Weights of a small transformer language model: 8 heads of 64.
Each number is 128 + 24 x the weight over its row's rms, rounded and kept within 0 to 255. Layers, rows and columns count from 0. Numbers have three digits each. The size before them is the row's rms in percent of the matrix's.

# layer 2 attention value, 512x512, rms 0.0264, rows 109-159, columns 384-511
101:124144130115131151142133135143129114157129114076088216100136181126109108161103177151141121128129144138149155155124122116121106172099149131112119108148122153149129157100136092128095105148099131137060134135139187139115154106127122119110171096102127148152163121120137151105134133114116121132114110130101131156136129140149123116170132134174135109160140139149164135132143099113135134124156
099:120103132071143125092131068137116116106098103135124144129138167132116130156109140097152131126135145089151118127107121137157169145159134135105117138105137138112092139153155162124120140115116116141154125145115128106106127119103111161102118133177165130112136137124101125097120103131137120135156169114104133159143134095159073140126135130145097153082140146161123134139060180127109116135146
099:204123111120102152141141153134167175083126148102138109112138131133151160117141122123094138148146160150090137139136092128138162098104159134123106100107157158101120099143133115146139140146120128159130151112115135167141097139149143144143126153117135132149143155160137127110138137100090149138123116135123096143131131122135095116147105128112190087151126172141101104097121139155138084144166
101:089152141073161113105143133075101116110100149131078117114105125126162152140114093114113131127118160145120170106147138104112121116138127062148155118119126105103147153102091160118126116138161112107142114150138153138104077127132150138137116127124179098142145134176111130111126102132141156149121119131103126105149079163113130126151149116123104126156144135096131159094091146137151168187135
103:123136116108100111140122156118177116116078076115146136178099118119131117116106106128154114139104133166108118101109182120158139073151109148120150124091081137154124093134124115083125123139141137118161127151129129110108155135129161163089126129139115127106153106120095144104133108143142140161125133116110132113098127125132100143219118153109104145142159112160097147127116138141112148117113
097:158150099151143155123123139074117127128125145062137128118143172124118102138140123130144107114158125097147125136130153071139144133132122147152119155089167130092123121143091106145142111159103152090157174153135130062179138105150152126111144120117136125140146152053109129147098168124156147134099125087080155124122114153132137154141124172129137116124117145120070144150155141126111132123109
106:085109133109124138133092155141130152110100167148112088094135114128143143148147163150157128115166157194136158126161106092099140083143119098117137114178110123177122115120163145105083109147139155134134125143101124136141145126154123135130158156109148128134118143143094147095138103135117159127120133109130138129152097090098153109077183112154152138141119091108131109096149105112096074125125
094:147167120138143085127151169117116174192135143111111104170150120102111143184148102139107122112154117176100171121122122136086105112109124097143144138142154092149102129127102140122118181123131107123139135170120130135109139077115103163139115142124098174168130153105112090139132168133150128148146107131157118122115133143128109140176139035140129124137143139117114074138128108104130141093092
104:140074125116128079131132143127164117126121144124107093122134122107119083116118138089124122129117102103124138138103142116136131141160161125142138124099110072131092168154162140119130164119153145082162128104128142128112108151117102104134114127135157105112126153095175143124169141176162122126137131150115116137106128136162100151158110149161123115123075134162143115172148156126092144121165
100:183100104127131112145118162136139118080138134098115138105124147115096167110079137103174133147109115106119113128126084131150115147118093094109122150147151164149112152110104171116133129133087145104041112121135132138127124141166169119097120140140142163122089164103115138097115183126145102124072138123137119132130153173137114113125134154106107106141142166120128111100139135150083162121153
104:118131157161138130113149124111103110174125131160118098098116152093107093140065135156136147092168134170170149105130132119134102118131130091088117152096139146104132109140182142134160098117132148137106155088152129101084131143168124134114100137121107129131129101132090117085156131165137135103113153087145104161158114160110144156108149113113119103143111095116125103130166148116123150097122
095:134107161143123134143157119113142098117161129151093133185118154158119112141163110078102121134189140065126164167094157103086113120102103163113107068128118158147170132120146096139119146116118143132096103117145126188115154109145137128134156106111114147135105122122103157119130159175144131122119113174121120151106108137089104120136142183103111091152121150111118162157127116098094136128135
097:143082111150131086126095081063113136109154123113155157161136118186127115109111155146097137120127156127151124123112108158139128151138102140136164117142101165121114141124121130119131117153156106142144122128163097112171133088142159100118122132127120163124128138103162130134098129122078140106125141132129089117133130129123134137146130062141127162139126119122116129149122119084149103115129
106:121138153131159111123162185135162143120158101146126112132127088137152139135146138123144129137136136154178127080126144098128140116144127120130140125104111121157129130147147139147085131098137102150108170152214122103132159074114153125153143140135115115124147095162130131111138095146112091104094147100153108168157099114101132097138130144085119112154138127100124099163145079144124113124133
103:129144109134113165160088128159131145144168118110100089142163137124170127178132113149134161102104149113168154130138118083117153137114121129138085099144094120104136120144142124130116098127084125145077122101139139133147129059164127174131089095124145096129139148138165133136175173151114138144108131130112137115123176145133100090126093131103163134119124146086124114104141094134088102134129
100:101140136123165115130112111141144153142190128130137111103155156118099180118141163140164129150153111077127143154131155114121099164125136120115150145127148127111120167122152123162133129149146087122153117105119153093138104162120122142130127059134120125177137142130154139119118107138123144125122128112147164124108094139136098189121118092142134093091106128112126066127151146139127153166148
100:137095097139117130157142108132127101150134148153113134154171101120171103142134119078146098123131104135139132080130102157109139120078117128132114097145139168124133139108136132149097116094107119164115112115119129162130144108105164118130146148148128149132141122154121148124145146120127121116128116140124123091087154101095134124146137175145095122114104131071138126132083140140094093099073
105:128179072141139147126147130131097106107109118093139062133108105105166123157157100113151125137163116115136107176147152143117107118099124099179140177142162140083145154146140124144109122136139122127131144129152151161152144164132142138137109123112134122084126123156122134142128145121121143138116152122117133131135147119078088118119107129154133160152112156121142106090133137157087160127123
103:100156128144121100143168113118133107117128130144155180147127095144130159115156100105145155123100131111125135124154094130147130127124154128148110183124131148181133102141093179116119129154190154083149144127150137112100129125086141159149160093120108143156111155123115112095151113165143166094130135140103134136134111150108147101133102158132168100127121155150136130134091104146108130149130
106:135109127082166090101087135168100122163149130107083151127127146105115125102147126125160092193115103168111161103145128146145111116124119121104113113161088126135121116095111141207143137122171152117123124153124124149128127124106127128111104132122105159094125095095137133139156120167135127098141109091135101124092157164087152126175120114159090145134132121140104149140138136115158130126110
107:107096126113120082123167142117148085180145126152113203148159154105100137085146101131137156127126163139098140128115124111181117146154145113127113144118143147103121109088129119104144139116132168145118121129126158144175157151119139190114163166168093164149116138132086131153115132129126141106108130105142147117098125148125164141117121124158088145156119153119138136088153137125117137139128
109:152101113112139128143109170089115138138189133095100143139112097138139156136143116129180096160185105122111097170142143142134096141161124147136151129121092129139143133122116101120147129142156124131140148113124117170151129162152143142165121152126097106106147121112162127122091136110163108125111153106168112103127136108142116110119139171129152165161138085132120168148152079162141136096098
106:128082149156140085128131130100161172197088115128130116142098123113149113143134071166085177107123163144137091126091136130128167138155123145138198119089122155117132154131100152113093123132126116122183144156089084134109051081098123168119103131078155107156184124120162075096114105162144147115159133106109127168119118094121142165090156113105115121159098137138124110111107158121119141110159
102:128132139112112114140112135132141102121136106124131108115111165113133127129101107140150165123150111123138118156106106110099109125122137146132153117096143151137149138135143127152151126130110159154142134144121092163130157106122137093097169095115160177133068111145103104096126112109171066109119157158118146089133155142145084131117149137137126114137126154096092118098138144094084137150148
106:094119125063093134112135107144192171105137133114133164142164139135139069122136103149146100127138132123106117118139151155152145108114116108119140113113105130158117113115087123087163118132184119086160118117142127115116063165132158129112100109111130130129121126134124152115089101183139129161130156121125133143100123139102092141160149129128135140109108148165120177112169145108116097180109
105:099130147157155150164163144143073131161102152106100121084136119139136103113120105149131135136111137123159138172127146165118156138082160113183140134141147154089142135118140133131072127152082141167138099145149110113105122148166145140159127112090103129159145083155150134152124161129103140087179080099101084120108123172116177108172124112141139082157143118178142172074119107128119129136099
104:100096128135102143153184129134121110145125084196138095152120071136105127125148133066147152138135156155116120153112179105117145100137116112085108109081061100139137116153074115164131110103093117134137102146136152153127118125117142150193115108112172142128127121149143118128126116085095108130108118151146119109126104141128139111143163122111156101092114106089113166147121121147137133134105
105:118159094127159152136104159146114127070133125123148136093136145111134142113091134140122161137136106134113133145085118128175130138099187161133159119169098119148127090085086123170101149137094102134176136149134125109141110136123168156165105203079112156116169102158133139133173135077106184123100116107113095103142088135172128086099103121150155134162132135112137145146151163166126091139125
106:092153099103164140128171144194087125131102106104122066125113086144142123145139096094105148111128115111143151149130103128128124181118073185135148106126157130104170154168141145087152123092160108171123118106109118190112157124130150145111155148125115127140104155160097101173156133148125141121139112107130169142141165148153156146148153127130116078146144156141109119094160105136154131138104
113:135140139113185117148157140108120121097098119164145109122111129127156137144159155122142126123155063107087156098148100124147095157136111091149158142144106152133107131085156143134096087169107142124144124136130114152131147178136140131140134124104105135076139138087110086144089128129108106106116126129125153165155118112109155125165151129126162136160131156148169154089138136112157110181147
100:111122115124094132153112163153110119123101131097164126101177127103098150117153133168107093136149126101147127094123136102126144093136121119076127130146182133113077108114077145167128126110080138137088127143119143128153163165163132139147097112134110150124076099120163170120076140162127141110119126122117087113153113161086121161126111111117112159147148128136129161106149122105112132148159
110:101101131170126128152142148102137120112128137109139163112136105154152086192138114168150113155093126113137124122152109128127188162121136175110171128162100160127153094145095105125111126090099112157089135152141109101108097156110122143138164122153143131112116160153150190143150154070111169131136143110126150118102124116159097117142150111131134159146125137115170123130142157174104133120128
101:103148153124158118103118157133133128173141102096121110122117162118131115121101110136096100127113139118134134106109113089090130174132132115106097124168136125127146130129097135155142163126134113090119109114170105130117096110104143157133157119149152101137167153132104065153147139124116109118134136144140187132128088086145146116164102162165121113136133112125128136091145090143089112116129
111:145126162150162157116108091091123131118148104135099132082139150143108121113144158114086130152147109108076108187128161135141093116173131104109147146157140106063104156152106131113096127108139124131083148123119192145123115107132126155122130115131180144109130118116116124127107135139163127161090141111113094105104164153111141138114129160103113140123087098149088117106126170118114108131186
108:110126166143104102096141121108087136122148091119122140136190182088095098103157161094077134097115125122105172107136092115131132100126141155143117115148129138112142107174090091137126121092144130105122158143147152144137113161129121097121115137178135141063133102144133145134143094144154142107158171108154124137121147125176117135130114149096146128131101171117145126126115070130130069106081
109:151106090185098139138154146121123106082074172099120142142123147087084124136115132151140071132120121147119143178134158145097138146091057171168135156142086148095106100119118136132148110108138115117105140062156143134152152097148144108132125129131132153120153098132165094131160132093126145080101155126136145158180148107115142115134137150098083105149132157096155146124161120142110095144119
101:123116137122129124114097148081148139155132100153131144097138158132110143131112149151125114122113131151135141086143090131102146163127122110181138100140130150125150136126103121137175102119159182100119120157100106097099107145130120155139196124121097115143138103148166094145108112124138113111102122148070112159139143093099134145139124106102130128106144122106091193136137111117129120121150
107:112151089166155156119132155139110137153172120127112137094118128162111143114108153092104115131106137104148132135074145109093116155102170172096107132151116120128119150163190082116145152140157140117151110103124103110110149101155110100140130136130150135133148122131128117085179113105150158098119169119129139139158161102155160101132143148151164110134156116162134145116130131131129135112164
107:095108129104082106108126115108123139119099154132188127154079136121120113127169114117096120155091145105080124110130094114142123117112159156124120114126149127116127127162144078112158146111145120110111161102108099160102137168096102123181133111107143153111100130174124153145081139132133112147144072101113169108107104169138157161134108077102138094078169135151125113162116099160103072146120
108:120127141145146103095129113125132126127153119126105110116148109101154176109149103120075131135135145126142174117121151125135158082150082118076151115114125132145083131079135127125103106176175122146147083135167176132154122097173127105100172095153083093132137113150113098116131136116147144158112161150103137144100127104111106140119122103144135115102139099082133157126113114135111128122132
108:120104136153159126108151151091151122088141137155143112140129098140131138123144111107135137171130132149088106167110113170141120106144119115102119138154138142130153133137130094112137130138164167126105104137105099148125129134135135139123139143126129134159096143167142066111144175135121108149103073147148165180142108153149106133120115119111124125125119135130123154156108079117096138080088
106:096130147144120121127119108109165169120140130124149080082129083062182084131174127124124123121119105130154151163147152143160120102145093124167132151144144156158144148129075092107156126104149113130115079100107108114105135122131117135157064130113132112125131123122112134139147068111132098167141135093129134141128169137119126137168127150118128098198114131184131099120128123102129160148129
108:147133137186131106134124132153111133114154086145132085110126123122172158173099152164121087157117078155176108152134094129151154144108107138142109132092166136113119112136148144132124154124121070106068154128144094106157114129146130137125107113124111066150129130143149115121087187143116132135158123120186101120123128138141152134156113152082159124103164154110125156113114083138170136121139
108:141155166152091103087125105111132154109116129133130090142159143121111127152145117135112107135127138106121156177136166146158120104156116141106102123125117128118125146140120129117179133172147146112128178109096122142133143131088140123117113135105094159073140095135162090144104147073151116150150105091114149091152113146092112101137091117120172142119193146147091167177116150121154137113148
106:147130154094077159090155085143144114136127159107135139142124083118145128112155130107148129169102130101086117113173115109139104117163111131149114129117155083087123126100142124154145123122120134122153127160090125124108150191135158120152137132165145100142108119129120144121122154137138148140083152179151130122145129096094112091115092161124120197121163133105148160133118149178142120155105
110:088145132105142130090125136104149169140139147093139144152121099082166112123149109119113094109139186110141078156192117121152152131146108153109115136097124126132133120087095098174154129175163140161127168117119141144148137141134162116148145145143136138133101090113151154189133159104130123117130135121129146132121129128097097123111142165138123115133115085160123114141100163068143084127129
102:108105084146089148114146098132120141143136147118092134126174124151113100107100091127086106118114136126101152147155142153136115108144142134149119125118126128155081141157115150096077159176125090106108143113104097128118124125132085155122135092150094122134133168119139180111120129116157140127104167137129193124117101120148101151147108099107128135110106163132137114117161121126120131126113
109:146144102144110117107110081118143129149138120134112140127118085179123176117147145141105153143136163110123118174115118086115154132151122098171162097137139162183101136144104147093133140136154129150111134184094121111145086133144083093138185142161113164115121138137147158139113098130150126127137109118164108153114099167135111114112117135137098129117132184155109124102154128082157094115144
106:122140138109142145100132172110115107124140126104146139161163146149176115152139061116194081135149102152107130104109126127171132142166116135076131133124149158151155129161100126128129124102147102129116115129079135159115134139109101116111130132123107103112128100145125150139081117160136146089146139145107111089146113118086171137150136196125106128124132103150131126136132143131157138139113
106:139150121092146140150163099099126140121109122143150121139126135170110136128087141186101083154103137152122082133114128168106099114115146097124131148083152105139125163134139130125126116144133104158106113157189099159099176133085143098149110140149103150126154133111115114115138126102113160119156146111089107172101089090085112100142135104093127109163155097155110176120109148118120101134135
104:081118167120092142146145109124117138167109119161059112132118120102158114112141116128120115123162106139157138122127126158110090111135129132101126101116117141121153093126142160123174099133133102150138123114141109173085132085116122145130197150085158107125117129103140138130136099151140104106141124118141138127162113107126120074122119154109110161151107074140139125148134144132098133134091